Each number is 500 + 50 x the weight over the matrix's rms, rounded and kept within 0 to 999. Layers, rows and columns count from 0. Numbers have three digits each.

# down: layer 4 MLP down (transposed), 512x192, rms 0.106, rows 60-99, columns 0-47
# gate: layer 4 MLP gate, 512x192, rms 0.115, rows 61-100, columns 0-47
# up: layer 4 MLP up, 512x192, rms 0.115, rows 61-100, columns 0-47
down60:465521540478531516531428555440523569424444476440466626480481500447493496468572506398462507583517482461499432585457511550505492520467571353519591
gate61:508473462527608459468487464490480508516574475503377518397409462459522495593494449505464548456579493482512476459541426502596458578495499450467515
up61:451521506525491481551591510473527425463569480434449472584561548506472407420583570506467479458498449446568568578625517544474513526485587499454564
down61:481477496551504470516568515613387507441455446519481401561547504520455543513592554545524456580591461533525581436460570567429462532489524474516518
gate62:562466460539464568525524502416479517519465537597520477515483555538514441467528472524438543398486554494462480521522475514464540424501504548520482
up62:606546436566480578539592449527561500509491549494476487493457607437534434466533464590501470480534429572495415570537603503497464567523528494512536
down62:554476480550502540557557448547502591498443464532595537518474451513497543439461500475519456471558530444522479445519507469509539544501473480513448
gate63:509458528485536502469481496415538566453505524435498504578541402534467484504480450516506449452554436501547559478521484498465490495447507532541497
up63:569479490463510521559526457534481461506521536401471506492427508472512511554543453532456505501512495585550487533525509475527482467499512465478456
down63:541526477571491482543476559432541488461570529565441524436395474465542458547540461549608542406499578471443456515492442479439451600497464492471519
gate64:443562440485500472472446494440530544461536393462548449616436532451410598563463586555556514537518423394442453472548569500388441540510474477439499
up64:504557544489465532497508560565445484503472493490457408456460579439549553462575513543430395453445440467547516564562430419522386582444529552523535
down64:507480565560603476452434460498477482537444524534493485497525548526486506500531526546500527519561431481482536510539553572560408523484573535375439
gate65:457565553472546555497582459545480512531507458453563489486483474540484473476363540543450469462448488496519461447430482519442488419576440519526533
up65:472531502510446508509514529592471547480527516487551477550444466487545490488495510431558531463494500462546509528598493560488536453519594452497474
down65:474498444417445487503489513564455545519439530497517442607507457517537508470442472411498447579537481434528466521490577571528502468508512494521515
gate66:512445568508437483445429483519535517612539468469505556507555475553527590456545556494556478532534451499586494433516465546433517498477480571585546
up66:551515561525423529463495550540462513425522465467539437444398450400447518488538523447432555493583504476518511516602493438525439436464486506458494
down66:455559448492557470518588484464450488519627520445462475565568450507499518396430541466473535508538425461559520523423463507435508647508483520489509
gate67:467434372470521442542432510581536523615557474606400542525559525539481441477532544469570619531476467447391432470545479465471464545481398544543548
up67:475569455543521374511533526425489432545457485509562562489489396392515568516497432520378502573576609606494497519471487487556463462479587481448513
down67:506498471510420529499491561480408554487536560486541447523476561466490438563489527451511490497503545564501514459454477538544458447495575452531601
gate68:506456393493539429440491438500563552475540520549453476531449535474520462491429494478515543493547457484443481471467481499496431515531581471536430
up68:423407476547460509526563471467513464504499418474460537507478405460487529365580536686500520452554508444582437404448525394435468528518537535437576
down68:358473591467415443480512583507555440402508526536467558551546513438407490590508583458513471549545475523458531461448470515483521487511450549464568
gate69:547434407459483474508458474486403530443487408525641544483469598605612560514487535566532412472530502517557387463436500477384435614493434459595455
up69:477490570540403509543455509506506501575415522545514499408516497527509596499613501503448524513479456545433557468585481523541476573481439539437474
down69:429598512489583542556478495494377545511346513557422500510498491509562576493542516561556475559493599489510481537474491477595501556530429381525470
gate70:506548432576417489519585496508502452467453469559456397491495449548445471494451442630548481502440518563494417597559502462483455596540465483479510
up70:548520493494427467529473528388520502521489523467468451522465471477430459506518594563466461514470476538477394544474513469490489521444487504517581
down70:536492419520490521517505491486452531542474544538554512534584463471472454487560548539594483494571520487419510458401495307515508472493539544486528
gate71:463522495480568511382561548456451579467535567530524396544465418533457516502441524470489472535487484474553478449483444486534452477503503444580473
up71:557377570501397505540553468475437494502499537550482464473439574414625439555581447569482546511448460436474422521520550461520515485577577544561512
down71:526579474458508573644471544488465509432464495469462537561503488422559629544544444553413589575483460506481482540503529451572454526479599452495436
gate72:420553442492480495545560462479530479564467496545512500448568403552471466472571616561474515525523561340445434500470443528575497498510488469545502
up72:453518564485535468419464469560474456486510450392520525522472513487489473481476592512477522549457503464534474471487527548579509554478499397463530
down72:509483424452443482589520416414380534496530512504521525565510491547543500599416470568525604372500385558607449533431486509509486480507470486456507
gate73:484429524442555517412463489577450461388492457426477603463546507600490520518551464445426416573510547498493529545537441520447508531438537521420543
up73:489511567513555562519453473472457442512557541460490502418516441477485437455589450455561529386496591392488492488539549423509383467505483482494489
down73:519489517455502548579575484525483523510643495504513497470482485484501497418507468535511444505516465606489516429498530464535565589464554556551527
gate74:498516544449429493508514433528489477502559546479512516563487612532559462451399537599525546581478504439564498484528452459400538485516545556504482
up74:399498546486494567487533536560559426529524380547428502470578428557466520462440444399527546476529473419571507474509447529520479523493557606491501
down74:586471480549519482433500532512459465527491450587494512521526467520490526504534462513502533524391481411456473446550499471558448597533484418519461
gate75:533500604479436511524535456444499514425556478631546519497531504537615478462466560558491485566533514507439560470581497450495527523457450585512515
up75:516524491579574559469519448543525495521475415497490470514454539507468491596605445443582515532525470579428578476429542468493503474488463496501472
down75:490413592571552532548424472513480485516474497472493488502546533514504509556565609426474461519501563533489551522515518589449518464505561548550538
gate76:449395419548505442473488559544561401506474458476493501481513480534470550480545493449463442511478468460563480503510538501483481478513475550501535
up76:536491492508469468513551481379493528517425455449531441561577508468452557457565513509510579577475485502400526551443471454444461522545516500546501
down76:528490463498566455493455543535452490505555509559560477568449438391507391415533537545556465541493522466425501449531592533482504566438559555555483
gate77:521513545462524528537565503514437483495526504494477570531417508483516514491546504545494480504574429563467534472508477530620442507498576530444505
up77:529513483429524519430496553456429456470423552588556413537475566510455527467487529509495485476550554564463480476463467421516474497508436479464476
down77:526519472485438519553468385575647479538567484480489505523527554506542542542491568536482542490521581503500516476521522524497497575534529566483456
gate78:471445474523513418472493501528545555547442519480495476525551504465528414490543444535476461537391429465495481519564478435563480498489534456518470
up78:509525496511454521515555519463509526410496494491495479474521508404478452509523411589485511421499442502470522477512568497534590503438517540468498
down78:537522503529472592366539477498454570485427589420445464438503569497507525468492437542505573534495430456613513486514427474484483469534518573489445
gate79:488448512531483582522445537497471510436481529465494451499544514526435504510554490485471476479538501477473565513487500591570490498537493518463442
up79:476464494484488524507465445524486457456521341498477441441518460512418519594550458435503450528554534525500495468535489585551518447584510503493493
down79:507530585523559488553490448499487471530513509480451566472423542402461463525496512464441502482467528509531530453552511533430528580540442512492511
gate80:474436522477548527487475435463443477418417424556477559518459505479467554480521403519499559515495534507452511487583440488512581544548519463566605
up80:563466515527400578480486485499517541474449515445519550534537461462479568457486588446416587509509520548533514471483460481373497495523476458501436
down80:438524459482440495460570467438473473542472423424457518558583526541474441464551463475517502551470502553480535527570456431535433472493448424567567
gate81:479452623504592486416427486582498540471484399558489565488504387500457556535499532510495488470460401444446492550477559551448467504433478499445541
up81:504464474472464513468558526527529447489483597486543400500474595459542506552484464463480581544490605597512491449572547458476527458619562452524378
down81:511524445472499509469552523516514486529503477545437524501456558416526520554509526492459384479477448545552460509533592488513530462480512491435483
gate82:541478490465491422511549531492520557508575453535469630447505536522514415526489533496594447472491494522534423556466588571550464481570428484512357
up82:418496503473424553539503515529506447419541527444434512518578447588393489452439553466551433544476590462536471434499492581554497453437425502550453
down82:485484472506432479538417459380550563484519514433543455546541466531458399550495419536460539502494589526440488487525572457476493578564442536512547
gate83:523509534523481469587500553509501563490444494506499525508407459524462487562497439526484502582413472447492400537451495493445518480512548368465467
up83:523475586505484597484537440488506467522470515525451529505481533468541527435463538473512540530488441494463437503497511482521475504461442401549483
down83:465558488492541444474602576503478403479392501481483464487488489518524542542528583509540478458454437490526486530571524511507473562508492562576462
gate84:517519427516496474568467522496613517553500444482488511445473592473474470528422477477415468577488476461405524479431394424508517520482571465638539
up84:515454410461547540507457516588450541523531528423523485551473402486500538600445452504505435580503509526502384548467516472404497487460415508494450
down84:513475448487556490546475494485482536527570560520572442516497492464513424512480523530488475566412459537407502521433473475504528445475574509508525
gate85:478524520509491550489564401442438582541530462505395575507500507434497519572420424580456454476539510514411510495454474463539546489540490577533416
up85:567455541525502482492361557518480483529477433533518402483441505521545541543408496492505567477506531528480480443489423459508470576513509456538479
down85:537542468489552525497502535483565494521487560472556532542464552475481495535510525502489484529449558487433453377519510495516459435500459422487456
gate86:550477463501466519458465444560527525544440529525493503581509490581475527598449428534471417475499518549599491558461514434394593508491449452478514
up86:521495475473500485490397527474625555520467355507490514535484496496508418558454482415445464453550455414480482515489494544538553481546471429475565
down86:542507476465513534477430549543505568564504533488576427417480489423430528443473629471519572445494501521524545419580549501447587418488477491505481
gate87:543573528496523478500511527519539603488560497455422471501441549422500517476546650594466534499485511475587488537506535515444508465449499532502572
up87:514534478439523534486434507504500468569489528524433570483527481516562408529387552581414513525394458555510449505495496423467579577518564377440555
down87:499382481462497508572532496497531423585512445402510469526440478495588522497555495559502524441502468533505608527543564429498488559493497555445453
gate88:417529526512494449509484532446600520563557518468508540500492491472519523514550528467508508502472482533491531492387542470506459502520527529446434
up88:424533463544497476525509465533450552519521551517377509390527432533494414467442414578566502497429469572437492466505567488476533443497439443541439
down88:507544511486588553519490497480503429335511481479465501495542452485478547479472482535409559470505504489495523556522445422415499547457417561528503
gate89:392571509509495529506522525580469517594467457539560512499452510534535475558562609564595500433465519285487564510473531524519484462518484537534484
up89:428531502475441512556497528523543559532537473540546473511486550579531497570459551519488516468554429513468377512554534583518433509477513523533495
down89:394471455596498431456447534507535533571514412449486477519390443549488433430509575562495466472410485484487465542543416552493418528579477397582363
gate90:536514456469452477535471448526516581551399433410557467478417461496437497508508491553551535543542456522403562404533392553519449403493407418482448
up90:544526539547471479529516417474415533597551583534483555480547479507571532501481557479515529484600500470489414493472501490435544591441416562527566
down90:511499464528585484481509509522511538483508423503572527450590564424497444524483511603528540442521541568479492382463457531575483424444473373490455
gate91:504526513465518488467511450520533498558517466502500447534514491466535540515464461494478551478450459481447449487475508484487514507427497459487423
up91:542523499459465484522478457525393436522483489457488499524428473453542512549558570545481609512507505458501560422458556508514488519578545585605481
down91:511456465430538467525499545491487523516543540516514460573501463499457426502461627452593509498514572460438524462429564462521563581514585593394430
gate92:522535542457497440505475496481548502468476539492554528448482508566513540496569401535535455477560629560557527498590494485436497521477375538463457
up92:561533539445514573492498576512467532443477524523493525566508431498450516588492493450487523433470553456470440507548436470464510438494445498467509
down92:497478537400503529442535508520526481478485494522564468540510516455529537473575514561477476490398500538492483465558542485497533500620456485500508
gate93:469464459543451473447564485498419462511517479495469391442523456573525465380496539540559493558470628439457526520514455473566468473607441437570394
up93:494560386460526528502532392464462424514532485470427478493481474520432559512531483541411496498493479530511500497519498503567381489506591477516497
down93:459623496400504572591459523531388436497362534447430583494536512447454673529559553515489533432521459437515481434475565480491451414550545511534556
gate94:493543440644397543524546523468472431520493513507454482557615474474548509525486471569554530497496502557482518590497472452458453509460531492413481
up94:491458439523607498541504464475475480574380484516528455535528443510568525538549498496463493471592495466520447521476486484485476578488539507394432
down94:527459485509449445490412480489444490520440522557556467515539432505510496484407523492428473530532543455467543506503488524484541515487594575496537
gate95:441487520548486354461456579452538549508519496524465481443527542481439512500516520543503540517500526511496452521526468462461503505475454514499555
up95:505472514629487529510486439565528516589445456504473484418516446474496507478551498443535484526497498455520548484463559521423574531584632445512352
down95:501476494502552504504431566505472461451496453534554500534443502497477472554467457520514557515528490523531567436489539525402513629535506541478500
gate96:442489524456527440542534527429486441576537610434485497537557505591621561472552570493499514588445476565485526491487487527421508511530440531548388
up96:547553521581569427459479517435598534371558668494424446430481477530481615505549430503517503419506534468579519411470510458649384517538562501510489
down96:629491598465473517563518499534530503474542494461384471488536563507428462584591498457488492484500498465595490501462567533603521509503472558432533
gate97:520470452521478438560513439511530447575550490622443513518519543496490501429436514481495480492426418493494494477455328454459490436477510476488553
up97:508537537463449428499438513383519467557464465516495563479550501453529530491540592489433583459498455440521403435504486463557456462495481527541422
down97:526509502520489457486482503489439457518505468496540586535409540446527565483465568513432525478498460465528504442513489493535451565470456515465582
gate98:519486492569494493448482524472593444487523516519514500464514469510485549506502467483552464493450467520468459493514514510517507387486494413513440
up98:539492579460491473492460538528509493482508433567537460483445560486495459491478513434547494539448518454500521424484487542498469557489516462481553
down98:495541569468490529567423447493433536478550505523560530506469525530446416479456525476509492516492531462402570406461540521510589482447594579472529
gate99:528573495561545448398417473518526480406522609519498481422479469493506596446504491449540453441446519512454450458508471539477412422397491493453461
up99:417481454439429450461536494449520536486494542557587505494530507501514425485429527497508535463497471507606540398410500437530531455537487539548485
down99:459469430475594459531594478523566596521574507551524458501573493469475487474413525545422565518450573519512570449547508542405510509476508637482482
gate100:534574429487424509470537563380520553571565444571446575489453657509476415475500535524485535541531532522464442554502484604451513491477472449512372
up100:537540436482603530536540525560467486502429472441471550418522503508423454570597523502501505464392428385470588392508478520541510478524556507541512